Each number is 500 + 50 x the weight over its row's rms, rounded and kept within 0 to 999. Layers, rows and columns count from 0. Numbers have three digits each. The size before them is the row's rms in percent of the matrix's.

# q: layer 6 attention query, 192x192, rms 0.0805, rows 75-127, columns 0-95
# k: layer 6 attention key, 192x192, rms 0.0832, rows 75-127, columns 0-95
# v: layer 6 attention value, 192x192, rms 0.0921, rows 64-79, columns 0-95
# o: layer 6 attention output (transposed), 192x192, rms 0.0921, rows 64-79, columns 0-95
q75 076:540431575507516492418564491480503543493479535463455454503498432447514525508444473443543471459529555487536478506491551462430597542553535436634443510498516487456535438474460491596607513391505502426455405475510454512456460654372510508469464559521518522522479518508515526482502456465607392469
k75 133:491571456465514469520508506541475513575485452513578552567446496481512476476453565509506394550580496546589561476463497470413420496479462542504535490436538519454548465472555416542482502497449547460483502507485500553541521482466390485488579435501433419493572615581413533485530492479487549464
q76 103:529565424530584563442431483521427511502541424442592571540484553452482485507410493441493503487536413506439520640578377459493465421510483469559442579478449522560452504497498430471515483522463589474552430431469553542514508480582457469579437471466477537443491499503567459392483447507519487482
k76 112:491515607513464495561546461550562551539478458525518375527471493541577540483502419529511535528515504503528527435492514354364458506532508471477519503590449486437480445487476496475434490511567498520475459521585500414538479563540468595568516524484584397477515528512501608475518526516384522492
q77 108:476363462440570497532464584529567404500563488477491480494438569536470443576458457426525466577443461465498453520387527617490482474500541501456504469497599491474513511516453533491509562469429475666488507482462443515537501440558570458528568464476460445481548446446487507455478573441451497495
k77 093:485489488487533460422582447491537511443489519409498582535606479541482447494536491497574517458372507564512582432559425428459548512540438440496515511537434479462497434463512458527530554516490546507444473473462474435525580521481368507483472555508498484533468573495432541450497492522590436321
q78 109:467530466446480410546554311467396472543511486442464508419537492466507592438447543536406497447483501533458485505612450487535478547448501433500502528507535498422499434511490500528502478526423443448530426633472614488485440529592541541534532509466534519618471490556611488484418460464451504544
k78 083:481517512608459501465540483545474464524475524581513386543432499500456470539520507461461499560609465521413483562494538518437420471504540462482500579507495482570510466547457519540578485449506441505541468438483490596481458430500480438532508431501509497381470476460493501507631513520463491564
q79 083:487516489534443486579564553528512481510462528488543534468486520450559491397511444464516411492492496422567494423545427445443546424600491510492445532560441493446467521448425549596509474431611535525524528444470515427432414471492501385518502472524509498459475587609412527514568570514536456489
k79 145:514543505487498541448472511563526500503504430575554525698490507492503514502453463516534432476549479541518468453464541499443433436469469461550476527437495467463559498532531411474560509433505553544478424632521550482546553431493478577453485478538470443530580522524440577466478439463567528420
q80 067:551550523505433601455477514509528563460551507528453536482520593501570512513522449441604536454452482459511511545572480593544569566552576462522376488569488473525469459518485503528569468457461461415532539485545551504594483481361521515560444492464491517439458515435416448518430536479523433524
k80 235:506500440476507489521527530557482497534446444530546583546454468476509468510428488470521427519510550569533515497446574434386444469463449469473484552438529498461532440467540468551536449459422545479427448560490473504504499498490414510462574451466407409548540554587459579501533486466513579480
q81 086:509428451459468510444488489486575495527565463473519601579558514488475519539492531479495542495425411522518533521453591565421567457541573427605514523464498405457454412430504448486391531559459474602430447533578549452591593543508442566423511581512462543471465510508577472426475509590518496522
k81 147:512517494487559528554547527551467508502454444577524598472467471493516473466412483502563432498533525584537581446475563442474490457528415508378533531516514551525467488528576460534598480485478521533389483478477494525437511464475403524543523490462458421502493545453441541512475488486529600469
q82 099:525530459538542480462474549390424435592473482470450501418474517513522494430518519463482488442582492507565338475512528525529438511534461490490524450590519526537580464554514521503506498532461536454492597511564476472548435499514479497476451610433503454435491512521514463464375620439450514482
k82 116:395489437417480424456515521463509488462454587511500445473537467422417482514560519531527534545407441465449456465547439549501536574495476475572488497485375533453466459483453494450404519598584467553562415561431478428525479520514570532531503488514500526499497520396523497527480556467564539519
q83 090:578553530457441486539454556541416517564455521461500492414556508521493496459535519522501471471398513516549497511570527556484488490457467518476573542463557629446532517521457499564498476528466553464466540582447495474487404372481597476646438393474474363587563503525497553526437526450470475508
k83 083:548508482529525451451404521444519422456515539468535469493592459537422475528571503440411461500396492598470508504488545463527535506487536490528446468578533502439421461460506435466561522499566479464509487563443557438455494498507529429417543568514491548465515476495531494504562413498624472438
q84 119:511581531534519410431494419509454420470482525445464562419470429484499578454539478447495542521514469513390471542597505574447513602461540533628526482519555520478479476587500496486482389520442560441512462533492512506499576498562557477502495543593518477540435561546587375407514546475496455573
k84 108:453558463409496527434470476452493484483494510490453462477447467445461485493430585426521457472508470545526502476455540450496540518524435515440559528654521461420549409480518560497488478491466568389496494544457483467524448617473500635490444437482432515549612484468410550563481453514512523476
q85 112:551540375523564535429617549420483509553497533555578492443495486504545429522527455470509525473521485510446573575510425523418554482685480515439545536524538401618484451520530461474486521557455441503466415527434491469467513522628572512473527512540443453511497539500464466480438527507549530493
k85 111:480497381432567513514579543351457511536564511439477509492543406455556426554496492544517528567444506532485524472544499399576547461469530439389466475551516589432454470486500572503461462585578433451526491459619463437494460456499594453486499536483541482588501494539552411520501495506548525467
q86 117:517498453438465466461457481450510502506488469502529536451533420458571471487396470495505525509505506518483606573524446511506440681475513522519477504573547447466556399527500536458509476515454445515518441499484426484469493520644476445499506450493512490527537531543569408421401518425583511458
k86 111:530514423475509582494570499384588474497483517429483435445520429491533435499510520527524464559472552495522552498487496495486553564409485420418544524582483550540504429466493537554501533536449410487540499491403435462514413566444536474465532522481429485598462578625505406597530528478476557542
q87 119:504469607487433599630480561511539513535479477556575539535614485523391480476636449476394491537515512500486480537559529479442485450564458544586477500412575542450455455456456428484427414511507484443424495524585533587554464460454573498595495584554497466535567556525538577612534508400528520478
k87 113:593474513528517465474427451523534463472484522535557483594464390611433466515524531434500497456443490514530547439356480394483503481476503481534489494484489459447489529582548449485564489503533489543564482479516531517460422403589372421487534431542603542405632553492499552502516565487553448580
q88 125:476498494524538596505460510548630530531472532541562524530491432528438411495581429456471516573487535520523544501488505420458481445534452542402483515505482550556505565450418561496445485472482451524537513488505516546535585567398492448593540507572517528481595509463471496546504513418537539409
k88 125:538496511554520559610489479595506498488572492500589462576436399651454514563545417384467537525510531458399552527385460441502491498566493513607480501448464467546469502511478450504456514560509489605528548473599482539496478469456521409393570504501598549481474497513500484521519497497536470627
q89 098:493398557478485530533468509497448503501574545453372542478532569470561446552524544444512440498587476519544526481445570506537466541409487436483526482590531533458476559515460510499480539514464612464518582481446520477499499446470530582507507470416501491500601414438450527475485415531427534439
k89 093:551528553607400508496516464434572501452478582488488531440528457531480488465433493543495514528467478553466432516523397464534406584495474407525520487415442499469524545518549432509484562481522492385519534588422465540485547528484603453450500481499492534462439456503507485505569440513491498406
q90 102:468494461448423424472463452555502465450492475568481502464535485453500492516509540606506494494487525478556498459597434522406510484488510547463536436482568525446444319501448531473535538474617486343554361474545486526499533391597473573569522469455469572473484517529560520558497500529455554583
k90 097:429527437496456491491448473559575479473431472426493474412540478580458481493508494543477511420601545478448459449508453567558544480453437488415480534543443498564582624591488463464474458392456516499442445410534485437476474582520475536418484478608459497555579468489457575493440561477566547562
q91 099:545450525558561495584493466489581545484526509490566443440455523506516551418463508430518470438482533466524521423461440514509469509501595508576523490536505480431593583542500515514548433504497543511483559522389492478596469594578531511466498593499492477517576493524486544425570543504566483474
k91 094:479524561384555515534497497378495466511451544489494517487459609438522557502492471521510495571471521540524547563543578475416570472544488461615547496502474559509512440465541537444567573471509547473542421526514515419510475450445500511458423521451456439541449510492516491474390459432505489484
q92 119:520459522542392558516446521497503555513481468549481588534589530513515490472428478479468560522517525500591492444434448500478442466516442469552536439541514477506479559524509451480475496494503558490477594501539602445416542426398511492579477523462466486395525493576466505411591411498590497479
k92 115:537534584557547559520421477583521548480547496543539459560478491625528514511527452489508516534530502477443514501417475319495413476496423469514448479475559547456490588490544553533561521531517490515498429536412479520593515450489525549460522432507525494514480485443476509533431487502461473589
q93 117:488562370432506575428514568522627478547414531534463546478538492596464485467505444511454490607508458512361577500478437445543526417593462438421549520474520561575534558457445440478498526556481555520549507478508538414418483570517533439546525417497529479460519360458486509523468489489532519478
k93 112:523479499609630549467490561459500499506554530537573401601534435546532504548580372404544537532549529508438497577440532534475439529493581554549457519461458546533375553409511509541464492505548459554489536510538428500518482465396593435504464550525580463489423544517469462572575543536454494493
q94 107:597529405491446441437496437499658480479492541385492482486428448411519486438507516466460502523558540506580497477515478418414443442446541561419530518563530401465532456498436505431523488528550521504483522523434405394480504456597438492542504493514456549454446553511570450467560492411493457441
k94 108:471623505528540543642538604505475460481484460481533522568519606504476515470472441419466493447452462482424492499512520565503394525524516473511500515473473482564562452495468362461491518471612502591499485517452525535507522530436560464422535495547548457554488464449376499503542521499489564575
q95 114:577480496583465590520545547432426523522490539487518484604473522503583510569522373660540498547548409513453442508469514500469489450440497467383548506495490540550443562555482404544486478412495503548470464474455514555514564505538450415537492493504559438455552578437492447531435450574542496492
k95 107:543599534467501534469545543507482535541532452506520544457510521535482555477512567512529443509475540476492531535389448504522435470584486576428415403457453466470441525478500416453419436571489478428506572428526433500493432496477480429504489560452548516454514422500492578495514458449469507523
q96 081:411428514524493447496523432524499403445445548545491555518434433452438520446468464493449421607547503569427489495481550483441495461545434519424475469453538511424512496475593472538498584493454501476439440573509377559468491492507479461481609473532465420572485497547553565522561455415564520462
k96 088:598515472447488451479468493456491492459552527499483504493520532524598501555587488483543541479466491457511530484495451537547578572496550469562498432598530443473396456525463543474479476558539516545538512555479571466528516514512479456538404570501597599465516505482521418433416522643460428524
q97 121:532588523532440467442455444436466521515525534444470504493573514533607534443554547510457552494489471430541489513563407520614467598518556516590474478566459470561493512551420448468429476532516472509560551482502552467603492459483465511589425499502567541488435498492491403512416557604467425537
k97 092:476459498565549513510477507464547499484537523495506347408444491490483535455547504469557615483474534398390459462545448557540552501541548590525455465519475509567452550441451508507536564532548471511627489466485517521503441548500586499431483575480560567491491438458561538498482517475458400573
q98 103:504391460441565502552554583544497487489544478573530468533453495446452459527478440485564454574552558550455535522459585494402578426468415505441497533466563499461492433408542606603565498458495517484442446498477441512412510541458524538426555474514409446502581482498513547490563437482562591425
k98 090:569565500482476477534488467525462442521419466461463651552553524540548481498448473507417395544542462554568534485466527465438399499461441497503542528511488497450553490586597470468527476465450497476427517517533473511488554472522412410572551441526425504512546496499392485529574475436536560438
q99 085:496484469551438413455516491541476501446530549472430580490485539479619540432570466456541520526613545474472473499523411576454584525493498442578428472528510417452459509383444487641396509450471525443519469489543508542523493438458450553502501504574441504492488528429522443511454469525485475487
k99 099:529508562510517535526505470458493477428549538435429470484539524576490503520567469497458555453448415464433470436465432490597515509534529501515475474548464457519444562598481567445492519527525437512546503451526481538457544457520520477579467521494557619482519403438555466497466508476537387602
q100 106:471433541563554483522501488497549505513384478481486463433470455483436570509409523489453516546503482526474469507542589526522529474449485532463547503467492594531510536565545486471532550577547560516474485541418380456428459549526503504467562514520470436486486456575537521466572506476566525549
k100 089:457522338451541491436500529468439480433595455516579537630539546441595468578610559492574491585566523505546461556442464508468514471547486497477496416501568382429439424453557461522539463504435621441457493502597552511542520484470501483516441471471463476457512596591494539442394521585545474509
q101 100:502580456509546586472502522409565554427479544512507515477497544530566498390547542444539512420535489517446464584421446492479489565554481610542462504497395464533518502535531522396429487470449497515495478480412515550485546494535538501513465561541464497534464539495439450512544475464491505534
k101 093:501469585559499522548518387490540478556482488452508511539499457502467451513351417464503522434447488495502488483472538399510382484416493368567521528537565510461477532504495506532455510505486553584566503499516483574610499480549564480453561363498535464487446400467494474545507620501403528535
q102 105:476491485496468553538562541498516538455497468601493545478453410588517474611515467435567571485470586464548556500555517494474563487518549439424466488464513569450559468372482492638551560444541481502503471478560429579561550502520510455518535421560497487519490589582511508504522552561503499496
k102 098:534508474417433443433460547477451465526488499511562456417493541502493504430507555588507497510591431485427463637428504487569528578544524452456447475433466464507475483529483526443503526490454534389409519512575512484448511590493459496451447637542469589457582468519550532450444380556500511541
q103 100:575512486436492531481474578536444512486556455412497509506572578503494462370468481589494524426605521536426522455581501466586437547483513552498506437612478430469485508515500465446511487511493552503393531479522490459517547385490476559534391510513547497468521466531514480510399532560461453529
k103 099:542507560439459450480569508574432549551531434588549432453491557516504534472436577496461546451478496449519479543393479518502415560478542427479430479450565488514433623492496521502525436497519454506509574498526497532584391557524518442492461495520550493449496562584492593552508566504448560543
q104 104:527509497486447611561581564534476518519484473525608585537453417441431416525534535459611481520525510526543565421599562402434498437499469466460465528462543503474511466410515513607550504464510499416507486514551503518506518522518456458534567466474427546473491576588480595513540450483473562399
k104 090:494581466494492506493450509552466455528483417577489407570445517447507488492475522458509462559457499586478455453494470458452565538503513508520496528474464510484477432557528470512551455472475576510442440509499567472510520505456483560364434484529436476517566533633517502488494541505532522586
q105 104:484533470504428477403529466485473495444456492443497461560486434550506545503445545562483555499558416508529523499494397508563468485554451502460550473500437428534467593528537394425390462540508547426504505417478573443474559482466447480567536572460460498480416419545533555458458449533513454495
k105 089:417474491475475575516552572447526489512510530493490430444552559504493532470540474526483535530553440478449486508559542434554470532476515478438445481511388553502470439499496598510418454444504405443484559514481415528463434424459617571503443510450598439466477502465579425526554583536494447446
q106 106:486437478549472439511456523585536527499576483476467446552546598483478463384456469473466462566581495530570625445469463565634422482396503602501658497573500520540502565525536412449581526537520587534471589454485492418511490394504490540526468528449495462446510490583488480484530539550456539511
k106 096:550504560520575546576537438471485486464490470528522503462522545508487500507528450479574505416492615513450389557498477537440548431564507502505514442527406530551518625390489602611558456489448505545520411535471504518516516489437533487549471426547556493501490512474478589594405496535501512530
q107 113:588484528451485481574518645593550476513522454524562471570468524455434461528469424431569457507521534551505536529413618520439517445436487483476450507423557512497560439467546613521590432379496561565449492565545504548418487538507457482447502428497426456479602549576445535487578440508538585484
k107 073:577501449443416446466538508519499482526507428482567581521510535420517496515465520468537449502479519545528526466470541515401471536517505506517519539536501486470512503511568454495562494497446604478495441542484559498551532577465460475474469496476406479595545529533451558512433490480525553526
q108 114:430598517433574477551496472468423486444448469421520524536620531431596488438559524515457485579511475519465419542596506550564460573421524424554534500480495509508500445538478442509490475524420454494474478613465550487598425516495452517531442519446488471457452463410529490496347517513485470524
k108 095:420384521564435467415464574539566519578428502505469525464504502502462459481544501465443491459543518456589541508487532427509403519534475581537463473602443485599503526452485407462542482483507486582537478432505459543507445477596480435516545571502473504517561538433552560525539570474487510512
q109 107:556448488445520524540496465524537511447585501459526495546437510470454472606541438564505498558516545532509472528365506542522475492430458515370543598459505475468468538574535505448554506553420476554411537409444530542467521449397498410447609508509524518532467447535518515471588534422462501533
k109 116:472496499538602501539567487459526562473544526486515415486445446539469583481466557389525501419487531566510527477509434521579462501609536454449490445495499514522523449438446426536488531531558402521510490484496386543501471514548510468569540503495590522519485401531522422471598498495484457457
q110 101:565512543483522464540484479420428466487541511458572504518566400462547483480430525541529518460448497461467469443572550524470496525454525497525478458528469491508498530493503451543518461471465520443505415603568548492482465522524491554543468518421561523499592457493395499453549457530588556580
k110 126:451534445395521492549521557509506555515423417520422531446430487373485491591417519537533480589492524485539450496555539464446530462472455499518480508618488547415471490575529473449467533477429464507471434481428483515516507588460564516461592546481320489614470523509528537523470500493554555497
q111 114:588473432461489508497539561516541500514434460542504528475465422500450524579458493504608509495469539489509540515515480579481519443445457505531459551390565483584530442441548567598493543414473461543521407444392461442437479538445525444516506506566416386582561562600517507497544507451578548449
k111 066:532575485462560442540455459523472518511547531475547515452544415549506490560651521462457438559488526451479612455554506471538503564555519497416538460530512428479473434504506519490523512548390463497415508498585529459537477492491498474420550602444494518500394477530568526468428560608465531530
q112 188:581495530456495525549469603587486521537540450554555512546464473498441405556437458469565455524545493575547509459425573476431465450487425482406490567428556499502537475502583558510541487436421580524408521510498475492417568468521471509481538450474425439510557499588472573453563476497509568423
k112 047:601461531460431499504475436554570515528546465494539517471525493561531498497433441492516462553398587545517482526466556454496455528429465407459473512568504501482487531542537536514531447527523429518555536602499447406451534567477582580453443536431517555581508511540534514519411435490504570514
q113 121:558484510494521503548488513528582527583471446554535430598463460561398463556450527502521474546545483523533472494410550443485435435493446538452496525425512422519526457506606473452575481528489537573394494516484506471403542422584485496438629525531460418529473524541562552459507504458445516442
k113 076:467438538526505482486498490446490557527562504509468576474544505502547515456593451527496534446450486409517470529524495552552480499569507498580454461569496521530508551557455517481451488575530456575606519460498440397511479470515429534642465544538661535406410491454500458548476611559463440577
q114 100:480479565477378570555499545548462471460581521481372553472494564484500516503563480569485494555450468482448584450495456472555570515528536468511505509505527553440472524518441459522479539541512600355573633464494646495527504460373500515544447426450561540491590440500539522499438525531428424549
k114 085:468542527570496561430435453557562499466458493500512460491543531580493540480356530430502485505473521604514475565400494465475395557507434486432458543406516485472509541445491423562529430412497495488371439593434468534510489456484523546459499471490436474453505465516426531496564330520555527390
q115 108:469389439539494458519515511498486480474481511404446623486542536401612493576460560554562497433490453520513388528599523513485527554430498425516561472539520481538596460488530497575460555486490449523546432527469515508431548451382471569497415535486492503517535492524477567424506467517485517491
k115 112:496520491548432427534538509486549580510435514502462549373590530473459520505472552519494497529526498493522565426460391546673452555569481478395513477488507493454481491511497493494440604559420543424526537594576452559537491564538573516466511550389503457496423452420578533491528446524535439484
q116 092:427440518524512455457527463499620501434528508506542458543351489527512497515480461489566538534610512476480516470515440467484539456542520471525461465500520355441457533422538569480505532479586429558441418492590411514492605529469436493429537618569547564522420504461548450501579537492517482471
k116 101:490550469415483521580602556546431549568496421551485538522529565473526516413451561555548495489561530447560503495515495543473504513510505549502507561435513515550594414498485544518496439427389512503446530457543535513544477429496363571547494380522505434531586570494398568446487505484460472529
q117 106:511524476564446522550467445505537537482528570429497466599503528539450501572557485451507541514470508488552538501469494483533538440538528494358509459453419421461499473464588565485512520522546517510492541529547478535477616448522506487620544500579480507456503568611556438536511507551612443533
k117 102:481437520411532579543557592582445479538461420576577501583507541547530576476464497490514441533560508479461523584450477433439362502534493455533445554442601503505525458543457509518483459492460521507478465542530543537454443466527417495497537465486571489460467560492422540456456488494441528519
q118 111:537484391533480431508521509502551592582540510515490428471438478473421530593484561406549485461480549504553441528461439446511512555547541527498488495455529393459476517579493461435576524533571548426439556525451466494424484366555481634470550420482451562543429518519481555483554465517422464471
k118 106:443498515536599518522448524441484502565560462460474523497490489443511486511433496410525520473446474501475464487553503416544457431445549519485454498475570565572641561525430515483484525454558505524498453533500516442471527535534495490584537683515532515551467515500527410434472488489488441493
q119 117:531424548533491491500489502560485457512526465412444474526585489511452485600572463499427488543553518482457475504397452549508495399473443489415519490551579491542494525513430511501507502556465550468521484514558478474436562451548551592416545455540464438394456529406484538476537364444528516520
k119 112:517523499562437505545461444521496528428549521508501487554518564553548521506528584438516553422456471472425530531461434490551490472526420544523438440444490424399472616522538451527529456519580519520534561453582540514531515496551462459612492455519536560468485450426469579493522527562440469538
q120 116:518591449545518432503559487524417517473528522522485500540412500432532527497568475414481501509528538495507490517493562517511516537543486547587465420560582384382539500553519497470498573532531479406554506615508394563511442459549517464379535465352554590549467510583502558459444520464494438488
k120 108:433462605605582579432417515504587442463479472535432513565540525476481477492477616457498498539498481509584544398488470507480437551434516493533506583449526507486539525466541449498527493511482476475452421439493509478480552428547420487525478577613428456546587533516500418426627533510446526491
q121 111:455492462421542463614537553567588472509608596500365464584471505515480476547453508495538502548544463527469431516435463447484402537438547498568464481550458543454512432513566416509514460525488615498504586498430438500483481455506430465566533409466528583478573433565527541407473557469493438452
k121 111:442490542556473569414535455481488590507480497445441549461513588530533527480518566489500477553504485455493496608410488510467365568523526521561475502546407480485487484483494439468435540488476543469524478612415448501562509486428510578551463620522511490493478484386438425522493504478466440505
q122 109:534566574538529443552551465599493533424561506507460472414474597501493532414566484514561510542503507497539413512521553526493469584521491466529463516514563521476551587528521548450547543428585516481495494580505498454534509538443437562489524513424478570615557421543520494431506584479450562580
k122 107:393452436423607436494522433435563548518444497445372592393598523486537555458371576594461513396469515449603522446488531570446447540440531500556552572517461487562484515496451457443515490391393433482533442529545500451404513490484484541479454515453483464550518537547471508495446423531462496464
q123 105:488522438510488455431559484496581472514459507515434517502517496424524436522514570506561481410509448521615501492492537592455538599456479467586496509403533469471529441522526511521502505478415440543471498530435437510577448588496577478461456574467481401569485510486540452575427529422479505506
k123 104:443445479473528434476554592454487438515502541432514603476503433448450446471554564482493499523549495465492545428511461539575467558586531531460568481525451525588574427505501438474427557558450449443447493516475475487451498410561463445448508481516489477506495508542574444478514590512496482496
q124 106:476556523463395501585444472584491531488399504476548440539547487457434545503580530504512489523507566505562434525575506519539460523462467550500455395429554468468543497506494528546545509438538586455492484536485540542451469483420471495537539429544429507533422529522564539567486425424443449531
k124 105:505480523524522410535402528603523443518457433522507398562477571586417578456505591439469524435538423503488461441520488388515502511423491521572427489454523515548521536558494512509561517400423559508578569511558565492552468454497461446520488516551466502383549530456474521535546608538433476489
q125 106:534551514478438519473514475523473586495428448496485507557466447428508404491574502521514531598511445535439524555494538455538479616518471457519484457408588430378462519552502489513474554501457528568442487462458507441527395576577516375457554549460508479597517513432539497521511477481528535477
k125 104:518541475551624463511430528314513457516480523473460437553524523547554569515503478536511563537437439459485507402556524473544491600435514522524457517486525529520449529490553569500518507516458480503512462438489409486506511385524572507561477559461478584474454445594503483600446575513504495541
q126 106:502520422530540541462444484475526430550505532557510547533427458567551512538478416512544437423539504509453580578454550458396481478461514462508491517563556532438509471486476459523547501507572512583513477505534447450464565486574444488427536510590580536453477517496487496443495511497491503452
k126 104:495578602531449549455582494590508465521436573456483464551510523579517556502561567452548517544570488417482501399590458702457450498566526519532533498434414490561480464461457467510416505520517436514553601529486524442486487585504532483474447559561524460546477585445505444522470512500471489543
q127 107:522548509511601528441503470527540528491537522476433378552448485534403506487491554487488476445549570494589457434453531580451484497466519522437502468498518493487509472508506540497563533468563541492511465528550492491474542588524478486447521531556467608535476445555538484559653486522448548552
k127 103:490426548409521430535446424511493434543480536462497460493519502538551576497442522493471543486582443472516468477647508519455499460426533498583524502522403493567663608552492554473522427410407508428577557381506572511460549495460528541482474407581455472536566575471454472487418541519353527452
v64 087:501548493461556549438513485595452484532576497490500471493472504425544462525514459515616488455455475512492457508504457467580466390519609448460454447570447426476456532525460593453491559488438517488523520483505428552530498431468518395533524517400520573395427455480536469435395515529456500482
o64 089:481415510528504553526558448536480555462466503483567498448526450506476549472524491486517416491484618560527558552500603514459475580486487400532502509466529510410472522515552484434580438506543477480490525503618469542502525516505442573548450527498456623559534534514506572446460411418417501580
v65 094:534479467479448509495610548553544573457418499520493485451544493532550464541580455411570509493492566501411455490493495472466487466453458419448372525485391449510545466493535575490507394527393455531507579482538396494470466458456508472469450500528447569463435432450548465532464471530434420491
o65 094:452555564520487420555553526473545556474497521468500484545474519429485482500453492494511585472503558584516568570453589473486487490596460473600440459539462471503511618539594472486577479462579500545516413483508456549462516570433496506464491462546437576667555556466480479405516449492478570510
v66 103:438509512530596585547509466552522511565459477497425439512486405455416434446518471413490477449470552509443499563565510498526448441449510500449520508491429410517528514521496521516515583417448493556530544480520548480425577443416494507532613390439515536506552428499476507457443480425430500490
o66 105:562447520596439594390480552474496402554448481529584523493530484404501494498521520631510428503458551527481534575543481598472501531435480506538566505460536527527486463485487508513568505494522565536482429562442589491505660461480407558526499481499539474535525505441560487492520427502528504537
v67 093:533537521436540513464533519482451466434433496555537542562407438564483500462529502480638508503508585462447441515469515488442503568506479483511473452462517458450465539485472530501525477488527454481521418533455544538505516456381470512590441605505535531524532450449429487422466511549499545470
o67 091:441553484573509403516456493514476528530402529363486544553581486351495514503473540512587527474522482414472475519595547488525505506498472547522474529420512477423542501503528486503524537415615476488521544519520530550543547540488454427501532491506393520509510488480461487452575418493409438558
v68 101:474504475527459529451512533502467520555456467590555513498526525596496544508498576543530525524540535484508514478487469435393497559460435514468435572471473595532484541458472427555410472548464537497478553452473436438451418504549546471504474536549439511487431504485517502465441559491598454412
o68 104:490477411481520465564421478505567558527521510419440509494468517436512523490446504453512562519504426535559460488407481503500486550520497453402465469506516451561513574518491550615408494483490554496450525404544498547453429553414516459476517509425550477657455465464432536434526516436510486506
v69 096:548454463430513565453538467455458409561579468543504508428377472522509451442459523500501542421482501465555537566580537423422512440524581582452522495431553505527477515495464461451557511478568511442481464463482582531478515497549453527490473397459500424463556415513488424455482459428524616521
o69 097:532450415456516526555412477525531421486458411448499513467565461475460532449437545511452450529504552442579548524513555510482435519433413445507538536530517580471496540570455520538473561512457422471513480487489517522528566571417478498544485596455371467512483494522458518589570491407554417429
v70 097:491504448401567374518553515494562468544476428522516492546581553521489506514546560484475490510485561490461417549476499479488494545422452473425515484430413463491531525466487391483503435423532564500521501490553489442458485430483528489450497406579461482542460436527471514503480507433482490449
o70 099:549564432483418528431460572401535398475500494508429501581496449428527478479523510524512520505476509482504538558470523553502461498519507477534486456508431478562479425525462441449430455476522554555427420446434502536458535521570536557550472495596526549505566484522594365520529454485538490477
v71 104:489465546550478500492488543493624463490469551483451476447573548436529593480512415482487508529482476512577406456448465477473487512470470478409396511518441545532435400530525518609409477632495534586491558494577435475419439432566507506486416452489437487400364485538546450527479438579424505493
o71 106:580512497434534461571491501442562504555550531555497460496528531558484511386589476546432456490491487551432550514420566566440440465523467456512391432535553450547485531435547469530382473520503475580543472519496447520408454490408458455482575538529575510546482479492468415462518574532492555465
v72 095:530394569506456595499600544456495498510527519496526493540511447521567576468485482448537545540455514501543557526501448471450558458443490413435431493494634531561548497531546413574505513421496460515508524525410470509437479556540555478478478488573515467516589494483549467542456415510534435461
o72 095:452504542437615487517519461443526449511488500489536450583474440434426466437523577486445637537456510518416385482437470486486478501500475438481458515525527504580522526450505508601501549467435439541565440440498535458581467546520547488528587524424468448525433423505430516475544506504481588496
v73 106:523589402553494530439534443559539539581480560454471627456590533554515497511441567456438481484556548517590480531532490464512460504469574524535408508595470406534523541470525481530502508560472423460493576470412508471494516548619548437595589455484506522465508487459444513533504426499495426448
o73 106:517517500483453577533514451516536523470490471467616545389480517541508523519512508413457426530478561585567483525447458502438512554489492427490594405464513475529452516516501623461514443503390484512473567457510527541472456490473490584479490508542510531495470511455478511432462492500479479503
v74 102:509527584471508598406470574477411527545537496421576466448442553520556566538468540509480485422518489473572373565508517507504557442620481469424449498551496442575546560595484513411523444536475424419521474495447445563538439466494526469565546502470458530469538556503513486416424509483509555459
o74 102:453386451512544484513540462449491522487527436496432561389513584483489503478496542475486425517538593576503573588538615468491545618520490427435476504481534488473502582518527524483492504572500438577619525524524482528506606594465517476573515656496455530497538517488415587486537492502525484528
v75 100:567417560561498475440511479498460429500551551476565476548495510546531589506523475561513520477438482480453520390550430475521526543492519465505520479561398550460502469449490499443532454504563503417558449526498395518527536529332459522438486508548482420524490575534492471466525423497425471515
o75 098:525492512498484502594516535443497541529509493465452423564443479583478427424560472453449591423427412426526456561510576459495497514510500451512552547488476508413410498533558467550556463484426484445494472514442537481483474466619509465458480503568379558496564461581533568463468506546443489473
v76 105:471485520587440521604490528500601430492480495481414517465524505438465479518569540388537496558498538504430437523476564448429512537522438607558469560509394583506456372478517532521538439593437459479515454481463396434441508459518527450530509492524434501457495453483505398562522473517416566577
o76 105:540558591506539457542449556459592551555509466463466509557495519490512452472459469535490467460469499622450554541444594508493545500556479483554494472546401524597370509530508531578589560430577532565506473455545555484467501533494512427436442504542502455564561505412360505552533560533571530511
v77 103:546497445535521479424505528533460506491525575480499441431518486496496500532464455393472477505593548502427427506548528544522474525528533445525527464457409411502322520496482525430498431467505453438548517497440532465468463542568550520474471579468495446457472511606459494522536450557424486518
o77 103:489512545525507526577549497623520476439529561564479533477410451496520568489527518394531500475498486401501531561506479478506496507501443571451506495523527518570520505459520458379487467456379485509488580532530448529516519451491477482429479500620437536402530545483508527570465506532480469555
v78 102:499490406518461582542521536433551592418404526398567499576528532492575546541455598472558541461410401504498533522535526486446510528536511526423482514396475535489474430567527481523445468512374513594495569516534413533562456559592441471478550525411464465472553496553471535464588488473470441507
o78 105:463573483533491456482517504470504479481545494524469489464431618578414493488468486481489635502571415491459490448508408469490588455534494553484545514574522447514644507474536496479435529508468503562455559553464467486546539543466570523484558496490476456493436521567512462476443513582524635431
v79 097:522566556474570488552551595480409517508592423466551512513522609457582540577537440492552497490515516462628546452512424454498475506494543421513457428470434521534419541497523425502461480512435495443496507483511498575469492546414530391558502480488465535448491497482460586361455516494632434439
o79 095:406501482580500498398554420532603537519542485513496481548454491511437523467466489365467568525522553382481513476480483482437478554452544452439531538504531512476442548456483554494445432444458549498456501481560489555471486543478578524476577619466496589632539530555529554470509500488432511526